{"num_hidden_layers": 8, "hidden_size": 256, "num_attention_heads": 2, "num_key_value_heads": 2, "head_dim": 128, "intermediate_size": 512, "vocab_size": 6844, "hidden_act": "swiglu", "norm": "rmsnorm", "norm_place": "pre", "norm_eps": 1e-06, "positions": "rope", "rope_theta": 10000.0, "rope_fraction": 1.0, "qk_norm": false, "attn_scale": 0.0884, "bias": "qkv", "tie_word_embeddings": false, "parallel_block": false, "init": "normal", "init_std_qkv": 0.0294, "init_std_o": 0.00734, "init_std_up": 0.0294, "init_std_down": 0.00734, "optimizer": "adam_atan2", "learning_rate": 0.000978, "beta1": 0.95, "beta2": 0.98, "weight_decay": 0.2, "lr_head": 0.00633, "max_grad_norm": 0.5, "warmup_steps": 390, "schedule": "wsd", "decay_fraction": 0.871, "decay_shape": "linear", "final_lr_fraction": 0.0, "batch_tokens": 32768, "max_seq_len": 512, "doc_mask": true, "z_loss": 0.0001, "train_tokens": 250900000, "max_steps": 7657, "dataset": "wikipedia_en"}
Each number is 128 + 24 x the weight over its row's rms, rounded and kept within 0 to 255. Layers, rows and columns count from 0. Numbers have three digits each. The size before them is the row's rms in percent of the matrix's.

# o: layer 3 attention output (transposed), 256x256, rms 0.0381, rows 56-80, columns 128-255
# v: layer 3 attention value, 256x256, rms 0.0394, rows 57-80, columns 128-255
o56 091:162104104086124095145138109073074100141121107121093116116138128159163118087140146138159112146144175122132117131127147113128112126086099142115069056126122187130128113159113120154164133149132130096102108136099150114113109096088098119113103121081153129084133077095146165167138101120111152101130118141115144116116112158172090126161113105133120140124136112144141160136146151153122102172154
v57 091:153131137140098086114113140140087160102101144120102159124129093172140128131125159142144093122109146082114118144061127146153118175120148128087100163111152141128165119148097099175195164169109106123123097116091142155138130152138146128148107129107092102092120124158105140150137110119128123100133148134091080123161138091110136191149157128129128135160102168121164112154120145152154102145130
o57 097:099157163148164130124118116117134078133111182118171148129125154109125170157138133117142100104149101112117099097172095105173132096125176139106144175106127122099112126069113149110095134089113103137127138162145131135193164145159151146143129118159108119139153169116109106092145123138165117153103094136155111124165165136120162094124167111115142119116107148140101118148100097122132105116124
v58 089:118111098142118164109102092155098115111112095133099136107086119096149179135126113094115146149131121158157074142135118159122152109148124117103121140090074109076118117060115153114137142148108140124115129126116107120132116150184121101121145134143095143142129105111128174126117113168127165117089123160143126088127137098141099132102145136082139120153176094068132134124152144129113157153125
o58 084:092091154141101114151176134132080105154114167137171139115138136128104119185120115133107069067130137126156144147109157115183136140124125117113125099116166119136087124098125122120147135102114142162133135107124157121117177113132105131142141156159127151143163124146154132096105132148151146180138123139144115161125115171154127122165195125140097137126129150136122171114132152088124146100120
v59 095:151142182118078129108142143119115151149139148147124120158111139102147132119180106129164128108117131152132123112088094165141124128148129146123132129120137191104125157094085070152133123136117142118123111169084096138134095148162100147141156132134135134100090162109133080135133091131154128115155130105160141155102125126132132057110114147119118121142142118157136097110149095134112160107147
o59 096:112102073113134092111116143124126121120106115142091122159138091143120108143140123131127104138116157148149094174081126157142124074105139103132103133161140101126135132136104130127178102144099158136142137128107137104119144148132111133139130157115125139161123107153129095146104131108117107092157120090145134131089112131139133141140109157136124143114093151092151132120152130158126166120116
v60 107:134098138100116120152117123082133098142157144131161098149128103085100161105100134117103138152116138169132138118117108099156124088154157127179135080151118105119137163117168137095057143105161147130102130142170113140125121100123143146111114123140127118172141130139143151126134150133100131141104133148118168107108169175137133106148129142155114108122142104093118112122136128076095119179102
o60 107:174103125112134138131133137152133149110140145124108114140153102151131136114125153165102161151114157094127130155103180124077124143154126131135083076149097153151119172196146119096160162161162130098116114115109120105095093109086111123116128139102157125127093091126135160159096117124121140145126179125090166135078094086122124141119122108128140141146142129138162154099137170122142132163121
v61 101:068111105110086078121106125100128097121127137125119160113122124117101120081135139101116174087145152140117098149146145190123187138125143136139150118139145119168103145109148078112099166164123072162101075089128136172155100134130115120131132099163096099117127118126063087131118130136122138138146104164119121122140148114110161103117117142116128161168116160138135087150102131121141180105136
o61 098:083126151133163160084119110133113091089132154121177112110119108136113185161129158157112115111123132107127125146093092121139124098136132108098068127123124087158114116196125135080150101111128147118129094146096108118161088154100130088107126107105152129134129139191123074137098165080110115154164132079132127125111126109142144155136095106141155124146126145121118142112100122148156077135097
v62 112:127116111088162121100106121097135115165130123103116150109136147082114139127149132118130115113134135139130157146125155121153171195163092140097121135130158183153122134166143151180147124137158090107103127174098163134161112129114094144138160116104167105153145119165153132137087115147168159113112096127102116110117081133176158131120120138141128101136171160098147161121152136107115134146123
o62 108:162125132103118151131103157063117145119106108087129134111122126138156113155146131122161094133140155124103110082113110143165165138111072116174135100116141113144120095054109175160151140122109121098096147124134138176108135154162145107133143129107114115097132163149147140143091162102132135078103106130135121126156118146156116156135100141172149123120103106127112179098122171157147096169134
v63 116:114137082167161131130109120123139149090130138123101085119117138118088141080076140123157088101149174072155121110155078130161185121145113114149126141124103141114109106155145111147146113159107155129114164133135095135152112134137146144136122128130163098124103122109116113121143126116123130127119168169135155132132182120114143162109127149158110158132140136089144109120132120156159100127115
o63 110:162155109167171150119110104164120157148150125082104109146093122138132146110144098173162127160102094083146112121128134148111139109137106160188131156093102126158131149087125140133093112124150126138125169186124132094122144118148112146108092167157121169174137127112115105147111117117138089114100176154124149135134122099095154121157162136115181127163143127155131139118120085125121156120119
v64 099:124105112101118126109126119118136100104147083114098146138144150130154127146125120145142128170077105128096116173103182175112097144105105110095118111163138083152144104130094125148128118133116099116124128112115145113108135163103100150147083114160087119114157100140170164150143135076138134124149159130084084126152096112154103173157144141142163157150074116162109108150069157137124195144129
o64 102:099129116141124150127121139063148115131122143108141114100107152136121130146140135124139060143130107110112123066161121109137140101082117167110103097122129088127152081111133140109094090092121086146137130109134094114158119146128146121113138099154132121100145165141137143099160163110126158171130104115160100131181148154124113108140148102128115095111106116166101101135091110155127058124133
v65 081:105147164187146110150127116147120159118112103148130142132074134149139073119134138134146120096129114093125160084126106134136097127120133129110146139101126115127136123134123127090131145093161171136101145130124122127110129137156166183123149140088120085149080088155116069122177126129085105135131128126143142138128147111098161119125126158147121120111105098079138113087137120145141087142115
o65 080:104137142114132126104142126174140132166089103130108101147130100130143111109138114169164137169162183138124131155126143136118130141123151100104137128131140182084160160097095163130110129160138117117148135142138156122121193131114127124144120105134103117149128118113151130127119092175087116139113132141134126144116113113126130103114152122112138187144134095095162119128132103070081146131114
v66 109:176172092142166137152117132112144108103117133126133139120178143137140141117120113159140140142173142099182136119163164148107136118140107149116150118141156112128125095149180154144154134151070125156165105109113125118127139145116103081146131131158170135105133117101139101126100154147140187156124149090106129090131139139133096118105133126094114146118164168141137172139157110154115163155120
o66 104:140144134162134130148102118107127149118082104079147134101132141110129110105106125144109118127176137114177113104105111089123124092165082181148169106100130102139119081099166151145142110085139135160122142114133111110147116094124105119142124109113161157139176111110158142107137136090106186099124137125169114132128115083148148155161065142094183151144162128135138162124114158137112147149154
v67 122:114115118092118209145141098103119130130123135155112098168112120087088153174125138131116149134105132140123116172097167121153144107099134085152111133190113106129153084125117151134124112140133105118132118119165123126111137151106135146117115135130112117144085126154162159144127107122087114118136141188094136104088131164116128138176127095140115105156105158099101134157137112119127119158134
o67 122:144127136103096152147170165125111131164125143103140119129105171143117145130167109108131132130070123108130124126131147134080127146094111131138106109144063145162083169112141162184129167131142128148144152107121143207086152148173118151133115165101124095097097136075126166105117095112167132130118126177118105126141118130132111080120162096149099130120136159127113115125133143081126150188177
v68 099:145134107125094114108110135111141109149113144140146144121102095148136096104134084118130118125127104104118108126105121089118097135150146130131111147094138124120100127151160088160092114133115112143161123101128106164152110077164189124119115119161143143129089142150077161144157135155137112170137157124112121132113136103110081159121157139127119144134155151146192097125101127105133113139150
o68 097:102146150137188109130150071110112089091128167143170156118117147138129150129111131137093122098130116146129151165130091090120102107143169140070092166116145154115071119166132121090122170106149106111133089154125130093178120120090138132104115118155148138153134120122102136157127165145142112140155114139135169110089138098149121116144195099122140106134142129135132118118092087135173127111122
v69 110:159151140109115137140120122125110123127132125136129151091122120117127085137160096120150157062133147077132084146129145119151113158140123114135124124139151159130095087119180090171156111113148138109183133125148119120171123121097134149159113119134175129142139124151115103153155127139121095171139143138151163138154084137139085174116126157160125119140105169188127094121124117136174090121144
o69 109:129151149113153142142127088094130124113165117127154106177096126106152149133078115123110187151112128143097115153112076171121134090117096123155045140118130132106091115105147147143141139116145125089125123112152156117119118144096111153102111133122144105106137165108069118148125124167128098101134109162133134123143144121130101136171174107110110117118164115127100113122122125152131092175137
v70 103:104118120143047131105121138145152130113113134145161159160154094126123117128128124109117132113118119123161114176105131155140149136127145106114134137110145071168119176114104085169151117128064094127123127093114140158126131155135150119178095127145067117091127099145142126142149126134132118096130136157128062146144133112143149160128146081120144139155108211145142128141107121126148139135122
o70 104:111136154151140166145129103130122104133104177085181105122138166144107193176133128132114107123117135116104116109159071084188136093115156092110120119120130074148100103105123135097129091109131119134143125114102105116148157135135137127110129116144126113127138146156108103068135180120127147176116095108146107113143125128129134116112138099146132134158122148175107125129105079079165053107126
v71 101:136109150123119168137098103118133127128195170137113128117125134112138203130090127132090133136152120148133109106130104145122132103148149138146147114154094126135131129120146170114110112134140152149112098152105141142142091075097109099099153094146138133093134127106144138122110108115142159114125148173149175103127159121122100100130101139159065118130138083121106152147149095116112145145126
o71 108:145080087094094107130112161139119155134119097118105104138137082153148121127118135111125126108127166111159135163077150141126107172112112132141118117154136153139120163185156085137156126151159151092125135122088115148102094148122142132131129168096154145152121102128141126162130099095137139099142146119128153150102108128101103178118102148141141118099123145115125134111132180142139159169135
v72 107:180106146119131136149119158113127141093141125113132137112128116115143149114124123137104094139128155115093165071174102099177098127130144183124122140166141109109150110114130121110127123138162131131139155113165145100153126123137093165106121109177161154073165103149141149103095143169147115102132115125091147107135120101195156119087113139119121132159129070115129109119118125114143145158132
o72 096:116131120167180084146130167093148102149148104127119085130136114107098086138138130118158124113121060136148104124112142135161142163140139108143147155134144107079141145115180104102105142161155075118108154158148115141124155139152152134126173154100146136109093141110140117153129129094135118140102168127106138151124167144115141082129118118132110117094109116112124086129109189143152147097141
v73 105:074136092083110160119153153092143168177144171105108105143109125122116103108135188117127098138084179100148114153130090107127165156106120101101131143080095153150131146084154128101105138122107095160125110164104145100099125109111140156107114152153121110130117178135169133169149151112132079112088127147130117112132130130148130119155135167166135120164117135129113078121112117117190092138097
o73 102:110108139133178134121144085141172125090157170121118119134101121132116120140134149146108106115077119105104123162159109139079137138175131123175131158125112135136142165132067127120079131163118152159156127128118164123171097164143100104102122143130109103148076149126151068165090119159120101118154124109141114077141135119143155160133160125125123097137097093151142112149129136140117147137082
v74 089:094107137126101142134126096165178101132155149163156165117113164137133169112136120109105125134109142135138122129149160182069132115141120123149161103149079124150108118157151130090069111067155126164144114108145180150140100086120093141117136122161104164118128115133127137145111147124137148087085134147127153144116147117085113103117121149172093107082124121138122136149100105117139170118165
o74 094:147088112091105128104123126136123164115129126134114095095115102150140128114111138142113104126128151118131174136089151134138128143100106115116079093144152134156149130230155093104158112124128129120120105108073132133136090130124139092092134138123137145129095065164136132137126171100148168112167137105114144137102111136116100192134123084135120123146151139104142147099115120145177084135141
v75 102:092125127120102193106129076155132103153121141115095116119164127120150102110130141108111176074172172123156132146140152126142148125069103097123154141171111105136131138139165111098110133119118148127142122097145143148111119164148088148139117100134111126095126094156140135133154151088083121115105144179145136156097126149125136112133116111175123115143114135093093124090147118124116168105126
o75 101:108087145123151207128146159139149167136125131106092090140078102110108134095117150105116152140106137113157155145091119162081151105120109124155081165127127061160124129092163126133123130136129108205145138090131136130114120134118136152085130139122118096120103140162084110085095157127153171113121139132123102148134115122108109163161114116133117096117147134106131136128178146118127119121095
v76 099:147129121179119118096130092128155138176144140145124115161131145140136090125130143151142128113122100106131160145136130151098167106098151178135154144113138155163114087139131108160143147118110172113104158155141107160135128119132147112166148123112105140099126142153135102136164119111157127124121132123171119161176141121090152100149102144143126086101138132096112135153110128157076111091096
o76 096:107123112118118150129111115149124168132112140130109119173169086167137136114070136130152150112145137121124130147137124157127115118127116122143138162137138111134149080124093096109127080138144172113123103173111093102161140109133151149151116136159116141177133115169143119091148123147145118118116124104128133125132142105117080135091048163125163139128107140173141111132142120132119129084085
v77 091:108139121125161140141120101147134165084114129089110136105099125128099128147138130115135115135123166144092150160168167141121097115128128155155105117124105107130141117144145188107131091151171155135150132111179128099146129137105127133107111127174170126172135105117133091128141102113096117125156115113083146107126115165127133145146118083146123140100088135123151140131133120132141080104130
o77 086:135139139139107134127119155117151133153165115109132139105088119107127118122167085136185145141145097135138154111117161140117110173121081124145145124135123169153123175123176154162110138125116126136092137133127162167078134124134138118130115111151106108110120107113136182182175124104135123119122145155130118129120139152115080071127077119154132135125153149104123105132119125126130091144180
v78 091:160142133116085134127107134080110132127134128147118111135136100140104124144102121156064129124184126141127109158127143095119134094113141123180100140198108098140139136108163160105161132168097118125126124111170091166157119132138100092137150123154108148086135097114125118113110089135110143156161157146124120108153108113108136142140106101106072139121123130161114163149136130094128130128100
o78 094:147161106123104153139124139145142165129123104123160133175141132145115175146138148101124152117132102111148167131106107132107085159140114149159135135117097144114076153137149117092146151125146142085142155133131068168079125124150133129145136172084150144142164128122116126143163095064117113151122124138133171146133125085097162097125104159154139127122160173138092112102113124112152168150145
v79 106:114116112135089085163119133120165130093123141108150123131176135088113147154111151107087127130080141167141101163139148124098116128152133162135128128140138096128135129123159079138127122142088147162106138147108139123120134177112144139146148129133093110163135121103178119073105133130156151097100109115162058101129144107113157089116113167112109160107157141149128116128123149131145147114119
o79 103:104150134123127123129138089152132115135119102102133145107174121114126080151150089165129117131140141124142098135138135110173109132157150131141162091156105122136160086140088125114086102137108146114136138085133145126155123126198131093126135083110158189133129107156153103095156129129089116115144122080107138103116096143160168120075109142136120171137104110161127119138125120062124156104140
v80 109:122156121189127130081159154122108135142139160107136121132108148126155130084129151131111119140154108079161146121162129101194204140140142107100112141112135171114180115175113161172151160115097150111090121171072147107116141130136118118106153149139127141133125111115161121123121118151125110115111110114143123127134144096105115104140121097106105123149139128097148137120158081127106133156135
o80 107:127117119150142130119164175115122129121110104146132139146115109150135134136132154118146158123156161118166137153131116138134157157107111086157162141127148107095091156105118135164129128128125120113117159142123144157143224160164123239144133158104132126167123143117149081099132103177146099112134094123127127132139120132129105161139124138076130132107142166125123118084143151121133142137105